Weights of a small GPT-style language model, trained from scratch on English Wikipedia.
Size: 21 layers, width 96, 3 heads of 32, MLP 384 GELU, 3.16M parameters.
Architecture: LayerNorm before each block, learned positions, no biases in attention or MLP, tied embeddings.
Each number is 128 + 32 x the weight over the matrix's rms, rounded and kept within 0 to 255. Layers, rows and columns count from 0. Numbers have three digits each.

# layer 11 MLP down, 96x384, rms 0.151, rows 0-95, columns 256-383
146157123117158165097130137120095163148121109125125092158207121116153103145096100192163099161083148145182144154150158127113106155173155165124078192190151141102129079203157148143133142174106138144092178128119149122141159121092106158123175180125070169155109158101123094115181162185161160135050150117170169164131122073124179127140131128138174065122156156117122130146145138130131130043159
126149106124114079169167118159090084136130105154150121126134076167149132116139144069112130136150156112131115155164130181116124174128141147165112110143108123128147125169098109111119132051147120128114158154094088150163104092114138152139174119124117187101122117148161140131126101151168157069139157136154124112169134144144153115112143153138076139153111154161123193149188133109157163062126
061134143150150176142127132160120110146136094109107119156129155132125136089143141146131150140123150165116085154124124090114143134128125094101130161093146130164135113134097159121130136096130142133101132106135146117115146138114130085120127130153114167133121154105084138124129135124181129150104108145114155119117138147137083072140128141060185103102154102144151147133119137141111175109118
080094132182104119094071129100161155079147159143182153160110115129152154127101151133148121139138096166110048100143153177087083088114143146118164089148124183154202146144132042071142145150121127109159139136089163180102100133117124171153126151144106094167166194079174126105146170124098112147123136147167091172127133112119111159108097111146126126117130170111145119149157125159086164184068
109160125149108170122122182145115145131043123136154142234107213126121161111132165117070153129053071153165077156113142082122129196139170175182164092141041076125140107119142156162143140160184137137152154137175113160111125177134120133183119128156128086160166121132188148163177158143093117156187103141162108163126141116119117158092124153054185146127196116146073100137066145104132142114132
071081143163166118120124127132101129111122107086128119121077168162145164161124164140091141114143115178085139151129118121141098105149100133135108098136096142166066123156142093185075117178159142117139096106209118084125163129131143115145147138167109101107152091170114104160156132136114081156098112123120078209173127126177150145123107184102171157135118069124073175154097141089080196137171
137159156059097090125179085109150106144103117138123134076131138107140101101135115151174144123115160116119149122120144134141120078124101138174171152150089119123122164150115118129123093134107138165131161149122122132118144122105137102119123104120113142181173125148127097177133172174121130203146143136174156086137100140059081130173140097129108103139136165119110134088127163087099186155136
176094130068105171115078107095146174080131113137141122181055127094072120079099117123132104065125082142141109132076133156070120139129163101068067176116148118139092120133183146163173096109138121082079145100111107115100096154124078160130076083163151091024138104180134105149128143134106152099166095123166158153156153166093119129163091086067142142151098095102080063084121139115173146140128
056085063137113086194102124139129124185123112141124121089134109086178187175105128178133123135125172132117120127113073088147145120178113183099150154097179066094120121145128128153188118161104102104172146095149210139141042105168125137163134138097154202179036145127075130151030131092130090184161145103058099170099158150116170121142103111063178178154089162140176085129116144158137105129109
080159136225141131138106143119113123157112109123111117104161115039084115126116064172125117123123139091130130090152098105136115127069100161089110148169118153148103155118147163098112152155106122173100131195071082112128131105177171143141133139126113081130136118103210141142178148109176165142145150128120118114135112162087121134120160109149135099113096072159159145106121092137130109068161
119104105100141089119153104106090110082139140107063137143122133134136115132142139155050076127162091124131055097132174086125109119124158132105092122112120094144138173144191129146120102121114133080133109161125138146148138126134104123106112134133085094151124128121090203134170144060144124122106116133108105104126110129082156123142125164126113142144127101160084135163164099082145131150197
147159152077162109080170100125057083155117117165140128143121172192109148183103170108127111119070138059121135171131083120142112142119141124246147189147120155133059160143087177124083079173151150135134142100167151214130114104116112108115154144146165166100115129137088110124094081215162153205083121119076132121122110136041136143109140161117091124132144152123154138121086141104168117115122
154146113124177171111141138165184163163142126135160139127143133186090063111156132158158152171127149084125156192114147185095102147108165128188148123144140110155131077098108202149093077178120130138146065136146169114134159111138150061141134130164153092089179172070164148140120125143102098095119134131121113177148166134079106172171129139178136115148101180088114135167163149100127181147153
196130124151120157151118130079138102106129138114122118063172116130073152155112122087123123086097146151105136095123097114113119133088134135158132143148167154134102128161134114098169094076064141118163139080125081124158089099059162086104085076131105103084103110172128132105081080159076146169130140198155182145108108125173072127126143138099116120121134100102069129126123110119055140167107
106139115094103078093129130090136086149139157122113119117099105147177201130091163090156136063155135033129169113149084179139076092119121160125151108116073132123113082180108161088149105138178129081153145137140094102094104133081106084113086136014092143114117160067120136058109130142118123122119161156124119121094116149127102107076128147188093158099141117108176186132106152174165138152118
104145066143149104093217125133160098132137143093117145153129109143148157165055100113160118163128131080116156108141085161146129124110123135097124098139131098148115117129133143096159121162132109146152152137170109139116162133161142234142127117089175108123108157058126086129128152178111137181134154084117149113086129146105155146143133187164122096142096195144168135097076116098116082168154
049146109185103113111161132150100142117155106153133137124117144096158086109144112131121217173120201168103150148166135131183131075148170156068191149129085151147137104117157149114089146161165138131131113161168179150167160069094182117167137118138180164106154120135137114086105117159118103165082168161083089130118146119116079135112124163156176155144139128126110129164116108120173142131129
140140177149124181080153150077159216202173107085125162075059120136101156156088147128128163154114130133091113101162121141133135101135102108103163062099112072136137138071091200136082126072220154094086091107136105159112107138122110149147069151167133047111139069136133108092118115131155097119134127109146080121133162105136154103156082109121131148133152107166120104142058091081098136148037
101097155110128135138147142066127139208169175147136105128095139136108122154112109162104175148080123133148138158154128172164136074164148115059049148143045135155170110073164139166057094111190130176153175185184169129083179160075170160129119135145159161117188149170126123093116128126113150152133129120128148157165132133077072118134132131118126159128113101072162164112139151133177105138120
132119171106099152108133205091126145136150121109166070150072118173108119096134174186108123170072120111081095141153096125183184097116069105101095098077079127131165109168156184098101156163158112123143100123123134168091061103138166151107129132028084083126078117106133134123147151195085163187144093143123187110061110152160102137137133162157141131120086179078110143190117170136253125102144
091181150229125114143145075164121156132157053185161185117152123159096055145142111103107124173131138091111190128136090120156152136140062108163165095108109089103138145049145137116154117140033108095082132144153110140170132129143114151119140159143125098127110160197096128157119107088146178122129145157108090154094145095120085192102164159150107156163145075144112133130177105166111068172169
139171054137094120157088104150066096115102106184163146161211110131140160118142138134119110129186132127125089107135131067145137166117136087178170175073104123145056131144114104096101155120108186136108105147149115082172083111096110127145118106084080098143101038104116175153173123171099166137089134088129120109180090136101135115147127105085140096124140101171111093096171130186158110134149
093057132145142054110140147147169082102125148146098148181094169101189171062097101140165180121174090114168119129156132083162165076124125123168185109081166100114137152095128150108133148090144122108138127158112161068135063157143090139088120142067108203149130099102127177122165132087109108141143127146037139131139146160127162099150081099182140126150088163104151105196120140062139127129137
119099176130188136204095150112085106095156185103059122078085082201119111161193139088123092125172104111127081095071127131093075064111116135116135141048166156135108120048142128117070145086075160117095111083098101146120052133192120115144096138028089090151103155152127116063098127156143124093110121098104169140163095129218211128182129069124079097077157122138078166150132154102116051094064
144134174199129097179129106110098127116132161085143108100166088221068134139154128007145179214152085086113135113201153118174116145114127126159229184176152110115145107099117131130131140123134172140114117066076107208189178130148112145159166110110111100152154087116152158113097127077189098126129181112085110168151122111056208123163132167181081142151130098100102144139103147134162085104152
104130188105149150124108077109143066170097161161085147116165104087170127132137143147023030118143114067089118133107112081121118108131098108104124071104159131141120119127159121124099081123146150109118168115116129074121113135136107117114131194126086143153124159132180144134100113110084117141072105132126168139088136114210173178108130167154117102109191083164133165142143127138157160190160
190132146085074112103154137096182123187114088065152146095182099133168148097185109143097136174140149143110113127079135173079180042111136118144142111135115147103147123102131112137123080092166125102180104147147163129115221155103148137147140059201166114130190166129152071110108126159116094142104180113191158105156127110137115122097133074146136125140081100144123212113185165093097123098148
190142095121130208112146167072116126122172169080134162175116194105054165131095153120121151075109151152090117162080162140116165098110159123131077108104095170106128167144153102133141092111069150126175059140094163127123124128109103110155134088139140099173087133141125174074151150169111172147137108080134146138117143143078144111099110106084133174130044199117084163115148129133144128164137
083186108100141123122184163196113119099141102179080108145136128155072114183124138134145164149145131114139161174139139142147146169128123133125118169138157118120083139154121155105211114148137066139099159143134137118144037142139094156104174179077150117158084189187110191117186125175128134166167171119116159130143143078126122151165149139145113206169133197136189123119131096115195165130175
065087104162118091108097152162181119099084120122055154116085103074106106157138120117152116126139110111104134128106131113087116133122098088071157123089104121142160080090082121149195099101132176074139049098099076076145144151080132092110144086176152124168173133104084077116126156077068128143102056112171089117150112122141169095171142109050132082055159124156141146157063120091089115141129
082115090129130111160171116087125102126145122096083135123109130106099129106069160163174149139125138128143143113177114101108140129130129090077075106149133126099111146182105133120148113167138108100158102065141114159095178122133152103123064120113149147143115097114093081168066084149118128110159123169178116166132113130086154090131116188163087163136126140108120056153097064102169144136068
043112117184146081162123175197113071183156110142187131126137116134129163132139139107124124161086129146126113140090067122091150106128152174127152159161144162194086144140140081076168173104073123177095171085100155117137125117130137144166146174090164154116070140161103174159193129145167131118091150187172090162093107102066024132130151165088156092111160100160183131123079139180056059158118
188080115136124150101111072075170194116122116117118144103071139085119121161109088159116169112074153116149141111144139168123046095109123169106105063123120113120100159130218112112155110178170095127063156184075097154089184098121093136176089076124097103117156176116126079061108130137154142172128127124100180080137099087109147116102111071132128167137121079074131158098075115091138122140152
114114101091127150167124086140153130119117138145135154090116076112155141113128151190134142121147108198145149113110082113150131178135145093148137077138132158170128209175103123131119157101166129131162109107169083147129148152103177120123122131113150175131159089094138131096139088088107102154157120154106117109080128134129159090147142096109186160142138149120057120155128118133056136143063
104145157105094098095089118137144145115096141094095109124146072163076106151073091077134178070143137117082140070158121118123125122143126188173152148099120086135110167172112074085136095114175155139100143106126099141118148076111127150122157112141121108111161185157182154061132106175113144190130140079056182119110087126156101141174148116172105085109130088134152173055139112098085096113107
169184101046121110123136087161128111168124089123145111122126141084192204178177149104114047087130147096134166135137116166108142151133122160081186058087169149137139194155120061136074067156083117121081147067088121087128111110084104136117141116208110116124129088153114111150074094088137135110091141102245145101112144166107137123103104089127133113144089099136124189058118180154142107102108
073135119108153156119078072105132140137188117157130088116118130095126132091113119128131132100160116078133187090171161207097105185090103080125077145143118134177088087100144127178160206099161145082112131168132117132101052142155111141144079109166132106058124122159164105144204156078125122139185118073123045146151170081153116084132105101141142117115129165130155166142117130094030113163147
098093102099136158154148155192105152157109136123089158134077176096193203157113166107059186175137163143152064138098154129130200115142143080170149107157208098081145129099165109161120140090158116076127091140147156115115128141127198121057118171125165112109111117140093111161107108098123146144175108092117146137162121172174143061111152125154143057137138058144101121161119107078107128060170
147163184098124134146099105123153128193059146144141114170144124088130116119187106116137107149113152098120081147088127059154182176130144166041086150143130192084168102125128164169052176159129156151117202179157117135091198127118118142207130141123096131107143108091087123160096148254133134115127137109135109133166113108187138138147112089142141129175130163142109191115143138130131172141133
154112101058102210140125157143131128121062127146120133104132164055092109066147111125102076119197106109132173066116125106119100145116106137140087091093213081102129160096182074083094191102097120138091107118121132118108060160127104113093169102144123052090130069117157051179160077092116144068133108104162139086133122136130166154132115119132140056133123056134118135089097143149068091109099
160146147090100113158150093115164141122204140116146157144134121108136090138117117128155155088116128129101134141109096188160125146180158092153096157105109112130200158126085085154106115115152144140097121154115123095093119090116106128118161123177130115128149205142051093140143164121167110215152110154119077163074087091157132082085128096101109117128131151086140212106105148084139103178143
154107109131103164138157078146159153082152110153085107147121121075096158118113103113108122090149145155103128104107167145102114163111196167109099123080135164115160106130169165100114126156158120092119098128127118172141194104151139098123072088145115112088141085105132123127115102077110122106089127135141113067134047101162191119138068182056157129141175105096121201131117150087137131111130
189145133166134153165147072214101174079085088163151147116116066110136154091141174068086077127171131135144141113144125134120157108113083146142146097118182066093096135120134076119153139103098084162117117152148167046217123087113169117172126106101181174050112086145194156059158156120134059168157089173182164144055108123175178149145096153115145102090111064140054101143165136118098106156144
112111153112146094125147136122093129162104126233171112115112098134179131213121102073116140111160101127128154134084110104135114152144103165110158124102119192156112127142132226106139107132175074121154154175120117132124137112132112100131131093090065101141132166105147092153064119174059114214129148099107125107169146129087155121119135169162113174107129134087124144128119074193123086138117
180147118134156052081107053135142113102089101093148130103128143099127136159044132182074143049126098130116150111127180150117118219187176137160134187156109121170105134173097131169152114102101135160122155141163136109098156122089138149150153172177120138137140155148121093124129138130137108088159091198091134151075122129113145149160107128143168130136135180125166132126083105105121196208149
137147096150134124030169095134161178124125112129160131105126159145117115106135131131160122110116089138107144116148087149103189173178089114057083095123064162099126093181136152159173093161142116153151105143121164124107152142157169137060107083182118134132137185128159127158139144162149139075131106179107147136161102106168132192101157181076150129125115164119117145111151133136120154162136
133115142134122159122119148167138084135110091199127117100112127101096107115122142078062157108104143120109103119124180103146128130111102108156111121116146167106100120087113148090098156095121085157117142086137117158132083169131118120127121151087079081074127161142103104094126094104091134185148129148097133172110120167075151152084125128200143092148121121110180061085109126185101120161114
055115138179056149111109041149145122142173136122106119094114158154116168116126132114108071133139118117130054111131129129139172129107141177136183065072091126114123135120078055104156135098144110098145098080106126095158098126128141132148137119162079119150122113096112108206106098116155095085138174172171144112110129110129192154045111088116115168143120134144173126153125093111098107122127
118107056183111118127122139077152137106122142130114094135114141137106147121123094132196173107104111123137155094179163123155163132080065062170104108132049179105165132182092173099162153115110133110080119142109110129144120156090116151083107074139172088106198122167225144157145180090127106119238172091129057081179125122117067139124149069153149129110127179117218092150082121096067142135133
174170153141100132148092110122108092163084132119091163146118121139168111141191172096161209166122099153174167171135141150120086154089162116129177152100180101117112151137119144150206129145141147166146199135144127165133155111133149179156214112088130103087107161107162118131170134106088157098089148150135177120075100139096110129099129108174099134164036179151110116125149149135156138125117
127159106138132181153095152052167097133091168150080102159140136096149117121092124139135081100135125157144123113102087073104083121129147106091116133139198169099105072140107090133099185100137146147153104186063067117085067162093102109142146106054119149143078145141094153137144142107140147172120119085083140097170144144160128123106130070126133149159079120132121103086113149182198104150131
144139160053091174094149145158073124148124139151167101157153178165177156102130148181046100148176134096135109095122123133174108173130102142179079182166141141070066115094141091157145121112102076186122110104156178172168135190117167098120079120103094104124162156107125201150165115140140148094101097153139151115173137166160208165163155201137178103131127158137144094124135119123097135094155
142130162122112150128102104097128135155109147167123165133132110103160073108190076177092088102152115153196104116098110102152109130078152130167157179115128076153177153142129036177128109119102119142125150179125111059125068132119126132126067162104127151152161163128101162125174103088126167130154140118129146123073098152100155128117152153188104108113166070140100109088131127178067096140150
119077133139121103097107114157094091139163112107131129167132163141126152138184154142149108160086102129110134160114173117094111111139167118105116141156076057112174114116082117123097118096141191129130129092103111151104101139116156116136145164096133082161150164179093180135088138085134079091137098091182051140108133148135138148103099123161139093130166178136116190118104115118117155095126
117099094126163178131127176198099148141138145122153098106118168106080168087114109183180151126162129138158154115095118158115122151118130125101080094165151117175166167069142130117084196122110136145094139202131189120139111096104062111108128137165106145145055123152080083151078113184161093124111130102165104129098104138097119098104148116098112115105117109152155145157151141175063117074073
151136143124156124168108135121097166103126156135113137140107155130142145151148123100157114117092156108130081194153092143118131137127119118185156104105139135167131130104127151161137070110058120094113158061171093135126154087183143078093097122185101101182088127136138116108144152138141138131106128150108059157086120124224080121115099111133145094144106152158113171148110132139127124143179
217136119086156167168075132157102130124112096142121143124093133164225139091160137192083157172112104176119163234142141077108164156151131129127101140144129123135089150148121154133093204132145110161159132115077116130123127127146182102159145147071143127103161121134149170089104103097072089144124055188160175183165152109120137123117096048178180142119142120107000144144107097089211138164104
114123118096077132098157074071118141091155108129115183162102151116121122098130145122149094068154128133098100101153135175107120125104114142141100086135139134090131163139104071146163139105073162133123082148091156084107165130103101132140090137160122097139122140088088130133130159120145176156124101147137145105133120096183160113157117068069066148086156153110155074119108149118200145109148
123125204093161143120148125162095146109127192134104134148145125166107121084101148125133151140092093157164161139096114160132132123107124147130025148166149117139092114101150080125118135169118126103092153116101109091142158109162102158137168139176164105143127101157112153115238143122143142121134095133155232125112107092135166108156106113147117154111159120134135162110126137170199158165134
111077119095118101133079139106155128082181153095121186061131145148150176105177175106119151171097121139139114207090144121146097113169083101112110152177112159167176128202139144098136105170144150127148134160174162135149089131140144099051138160125124190239120082108098133112107146115116100135139146157094112174129217158083132172140132123105159195142112178143111094171105198163150137144137
154137178125113128061136152142115164178132120130094120082159064159138138187146167099166144147111135157122164121194190125171140185117142136102143127143170114154110156111192119104163133127206106248102123147095086157156182142115098106179207154139108131130101106148153116139091148126103109135026147091141110099101090144120097150149155134115120129080094136119157137115150084168183130115108
090157150156102070177057116154151116124130173110127094128114140120089106155171141100117106193086129155088194153126098175149173133163111175180169103106159106097146182111121171140132126073097137060150074157152129150108088147156154130127151137111124145145123056120126159105098136125146136130119152075094170122111083095238147115126131100123134131137129128164109100177149136120157129120138
118105182136087128168186162168121180091129126131168128121118140174133091151140097106152134177134111169117117151178109118143113119110134115175165174170114162131117117099083107109165162142140174144123138123096145083204159156108136123128153185141160158126114180124045146121177093127077136062107143141113165108150124131117166093129127137138106097157137046118103187113138154125063115116090
175163095151135109092127135147086118129103106125132135143156103082146116099085132220168150125125192121148184120091141063125134213146122089053161144123092109153161079094144144113117089148087155116163143150082075096164161116159160183137168135174124093131111099135152127169153126137164201068115104125165147165124105099170103122152175176069080117099074140108162134101084095132102121134141
180132122179141131150191109046111188074121181115118111141105078160123127087141116155137123143141141145133103082169135153103155135141089127214139153129074189137102092099090195127139122154157127096094159074152103128199214120181143135146052123089110133139163168118136110096123168072192147148131117104127073127145143108107000138122164119110073114085149124142177182138137133112099130136103
121102044137118106164149135155117128078061138118099149108150151112135056146126095124179125192130145115146078130114160130125189163144125072111136187168192145136107095125129147173161206128117090128162148095179094110101173146187183138171112092124123116091165075140119146164072134098094131189117080128170101119126154127048091147088160128164094170153141149143136111114128129173079105093101
091106136202115147135154120144114065120144142107142141062187128177113133114100127138173175098101106171106117155142097100137083184108116128048187204156160108110148121115120137174132196161129169118129132146154158141128177079145161137141127105201195173114153124130117143117081132095135129119180130140156106099114111135105078138153146165130150115159116115119100096171161128091141121133173
134111157135136083143176187074169108091123114081102140104133158164101118112176127086062157097109095117139114109168153109171129063107113134115095112125120087112159112122086155098016169136114168102097130123097099113124078103128116105157120079123121130110106123169110138133087160138134118133053142115025133106132181144106085094119107090106128152148156088096142135136100152102117130096122
190077138058142150122144129142093139126127108093107091136106195114117068168111101102105120117121152105108164129113161106116150157137105136120113112141086129081140140109144068158145098073118108075089102101071090135118255105107108119152126158138134108172078133114125063123108104088194121050100205154164155078141133137156092136151148120068088137111159108185255101122136158147109158140137
192093093117126108106096141172122124113087052197152121131115182109110134126102140138159090129169096150151127119140137201073103152107120113090058151113126108106138149140160119155132042153119124074150103081168132162120088142165120101106132113151176141101125105080100103162139073147140148064135062083154150096088158159133101158115111113070125160102144132092127127103110140152185146129148
189157081139107078140133126100135110134106094123141105165154131131207166150160140105136101097092156111162115159098145103142145161082135168099182149137179179127107135122075123150166132148163099091155161161126139139103144081132142180063106133144150132130158090149141120129096128103109157138118091114100173153123185151155085133133124093159126167140121146133126088118173132102174122074141
178162155098139103158185086107121122107121120111122169136151136118130060139123060109167152118070148154131075150139168063124170135149153099148162101127154161150178072129138106119095111129087186141158068108175170099148136118090089087089069139161085132163110174110137112137146101175117120065124121088104090161166172126189093129126097186119117165162134154148118109135154132156111121142092
110157143134124158104135150108132165157166154138187136121090111139172170077118154117192204141139147186132140137122102118129127145117157124111079071170118157170129165143150126138115175175184144120145161114203170155159134183090138192071126132186079174128151089151145159210128155117126132043185163161073087171096141130171155130113148120138077165150136164145125144120175198135048225126079
086129139081173138105133165141114135127103133127112088129111119117118157096069103096095067123175108141168104165144191135083087089146152129071163144088110091131145094154092146136099149166089110129070147100150135150063109168142149130102086135130138109203109118141114137134143120161117159098140118070122125150171147110126084159124121103140139164126068161124128077151146111112154148115064
147102178124119173175147162181163109119131155147159178074161200165116060166142115076118183159143146114095163144189118136138097174088132071128145167153149173122149137147152133100145056107099080134132106108127121098146125113140123118164136083153183133074123066151177118204145141148148120093147172122171121134146093154037091178135137078134123142137123106110174102175103136146079098144099
148087113056137135116060181041132140130135162091104126115136132112141093156099177124183080133077111060125143139118106210092116052151128103122121168167114088101076107122121121135113133117141134101143135125134135091082139072132082139086134151134153143114099165073150128154132133151124090124098124159116186087136105098087139117123131106124168033136130153126130187142158141123078109088149
147162087145145160078113095075106112160147141154097139128130130127138135124153131147149136154151145167132145142178180148136144170117128183125174172135152130100164155084110154123181111135195118155130131125150148164103128150174116115124105093164108162089172198073145129103136061138111076145125103157174184107135167168106119096141113099157115152130103169142137110128124073150111152139114
140095158104132111163101084171125157095150148125062101173104065096095114098137101156105133080224137156095093097108104120179123062144100103105083057092138073143128123112100075142106095082136081140115125137095144098076040134157091124105184095069094126178110166107133129103131108104114142141149137114129151118144120171221135114116109145097109120119099145176095095135133084152153069071167
072129118181166158115086126160125158161099134127149149079115091119094189114150131161162151117104138173150176174147090106080126000156127102076165159135115083139089085164115147150109121158142100139134100103180169119099106184224126122127094134150144153106199174116099074161121142140099119096166099140116139149147149144111112126190082107142159131132142116072150043146139144110106160121123
212119118058126058142118142106160072140161105120194076156171128147059170179115056154155094069133150150138150087104100121114071100128088147103076100142131064118100181134162037130083107143111123157127073112099103107166139101147105109161177103124106128116124164128134099095121127172143166094153149137139139147104137116114173126167156098092148121133093094100156149120144100159104117108108
078157170164102118075180136187091154139157115133129132179146102115140096104130169067074115131199100133110156088125113089113103087144140154112140145139127148147165149125119099115108109142196140121164118170117078075121096183148106133112107155087136161091077122121163153120084111118141133176197138095073127143138133146093193090128120127088076118085120099122129120135130127115129124081140
181107106185113102151161160097098112128149132129154129138181111137126113110132154166110079100110085127134078114140160120128187069132092181145175120092137090099177134128178098101167150098095123158122141126115126162155083105112139112167111101063153179108086106182082179122158159152117117130072142134137102104057119193055133175092135209149134105132117174124130110158178128195133097118125
105141095150138128170167170135140171133150102135146136102151148199117123133121096143185178129132124125124090140087158087180157168138172117114105159149129196145106143160135126111180129208165158165169100149116191108114154099153154137134130158124154153140088142150124147161151136101141136129079158172102050115175128122060183136150113190174116137152156167084095152108115146181127144116118
114170139204145164070134079128163123105149144125171126143122103120106074123210188120079108157126140137165135114111109062126130199153132120095150113104129165147128103112184115140121121153152092144122150125128099154228134178190116148096096140230189156135122175189152129124094164144095138096133148156013168082142097120158122146162130171166155129186132126154093153126161103179152089144115
214121073116111071084149122124131147140041126099150172176099120027142135152135127118193116104189113144166142134163185128073102117151093083159128217157072106093120063110148101146123105048090134115197154085138168113173171135145155167113125140187077125162158185077098108148182120140138092131123072130219161145145116128216135086026112070113137084098208088185125083116152052083092137175105
095129056135151118151088110164151159127134118115137125127135051159090054108109108131127054146164153109159106051058144111135130190094128152225142064099163137136098148101100145073093184091125132080095137142144111115175099149123100106035139212010183146117134114079097172127109087142174089141194165124118113129176120090044105132115155126085106107086094141153182087087134084169144148148129
083116149124116223099131133090134160152149158112101104083116109128073107122075126061149131081123155048122139130158105110100082090163136122169118042135135094151118172084104134196147165087065155117100170109165047134120201099184129128088116072194126146100149094135181102081069106149135124000132134081097154077187167158179110116140170052157121099147112046093117118141132048133160099107125
140160145098122103097097177118061116088114145119137102169149196149111140109135109098132124101079118143133125138127080189162114149102117120133116078148107141104122128135153166132133101140104076120157137123167145124136156081086127137131120167143137147157068067139127098145112163124123107102113158151108091084076108159174123128143133147143112137113153130158071161156139145161070116134097
130167093134105132158095108142125122150130134162144115140180123182172110096193134124139103155164151101162166100108076084146104106112150153158108136084193075083140158110214119130100167159148111165121134106086141146122140166099095107110203144110119104116135142122144161095155080132181169116110105124113099093123146131118165115100148139167169141124099167107178062078156113184139111078171
108137112120150082138113150195139055089128118118116127094194172146158144129102141178098086124124159116138143118078174113108155106136163112140127159142093154109112127123098128131137146121159126177136133145145168144101121190127129091115133129085103132119166112170123163151158114168129166107137199108119119194125116083130090139184149165097150165122163085136148036150110173107123124098156
085125126135148086173143114149141135115102125131249118216149133113110162157083149157128116144097066145174121188205141178099162190140083135135137105119121131116176100165077131133090048147120107069150174155129086140101156107100126184144166108095120161153143153109197086165091183119106111130155099138182106155121128151139080070113110047179127106126172096110123204173152172077136132151094
064190156159166184139142101154142153130164132128111102182145083108130091151160116158136141131133120134135141117118120074076132169142190158098163179134131154104076157124129180086145197149144127168163099131105103104139096125114143090184111138177128181100132113099141091139078087155131163163170142133087116123183145144165139110144124139141126116149134091098131099062167129106112175118139
202122073126129112172032140104188146097116153123075109110097114160050110123194113082185120051143102054077116097098099181142106047093098105095103143148115141178162154126118112117160209110104143123115108111089118164065132100118111128125166115085106181093151045150102064127159157090116111112083116115113097092097157116050097109128141077165082069109091078159101103147115113120132137161122
138106097167162070113126174143169110130104079120175112111079115103139159098236129150089108100065121119118095094125068114140158085133139156128083121100116151159207079140086156135117127117126103133131144105135107139144089118127100131148143147022139138141127116148083136068125109099135130093078097139130067167100160086172128109113099198143113121166126146132119115109116154144192085125088
049145173105135163146086093045107102180185136086139150110105100146156089180083082140147117153168117115118143168116148099169154092149143156069089101121107119138124096132134097089087084129083136201145104117140120150105096062124151104123143145106150116137112116188115085108142155100173124207088112117113148121111146093167160145122126195070139102076172088111124084114143124132220092121135
164104214162133153089122162127150157173114133092107134155147167138176155076064105151159162111150152115122160179157115174174122082152110101185116106163124149135132094159122168101074051165077135156099050163139162141118079140137102112154176108103120101110126118077160145155181136134090133079158165166119206126127099079163117129054164182085119167095124177105148078108160123094216136182206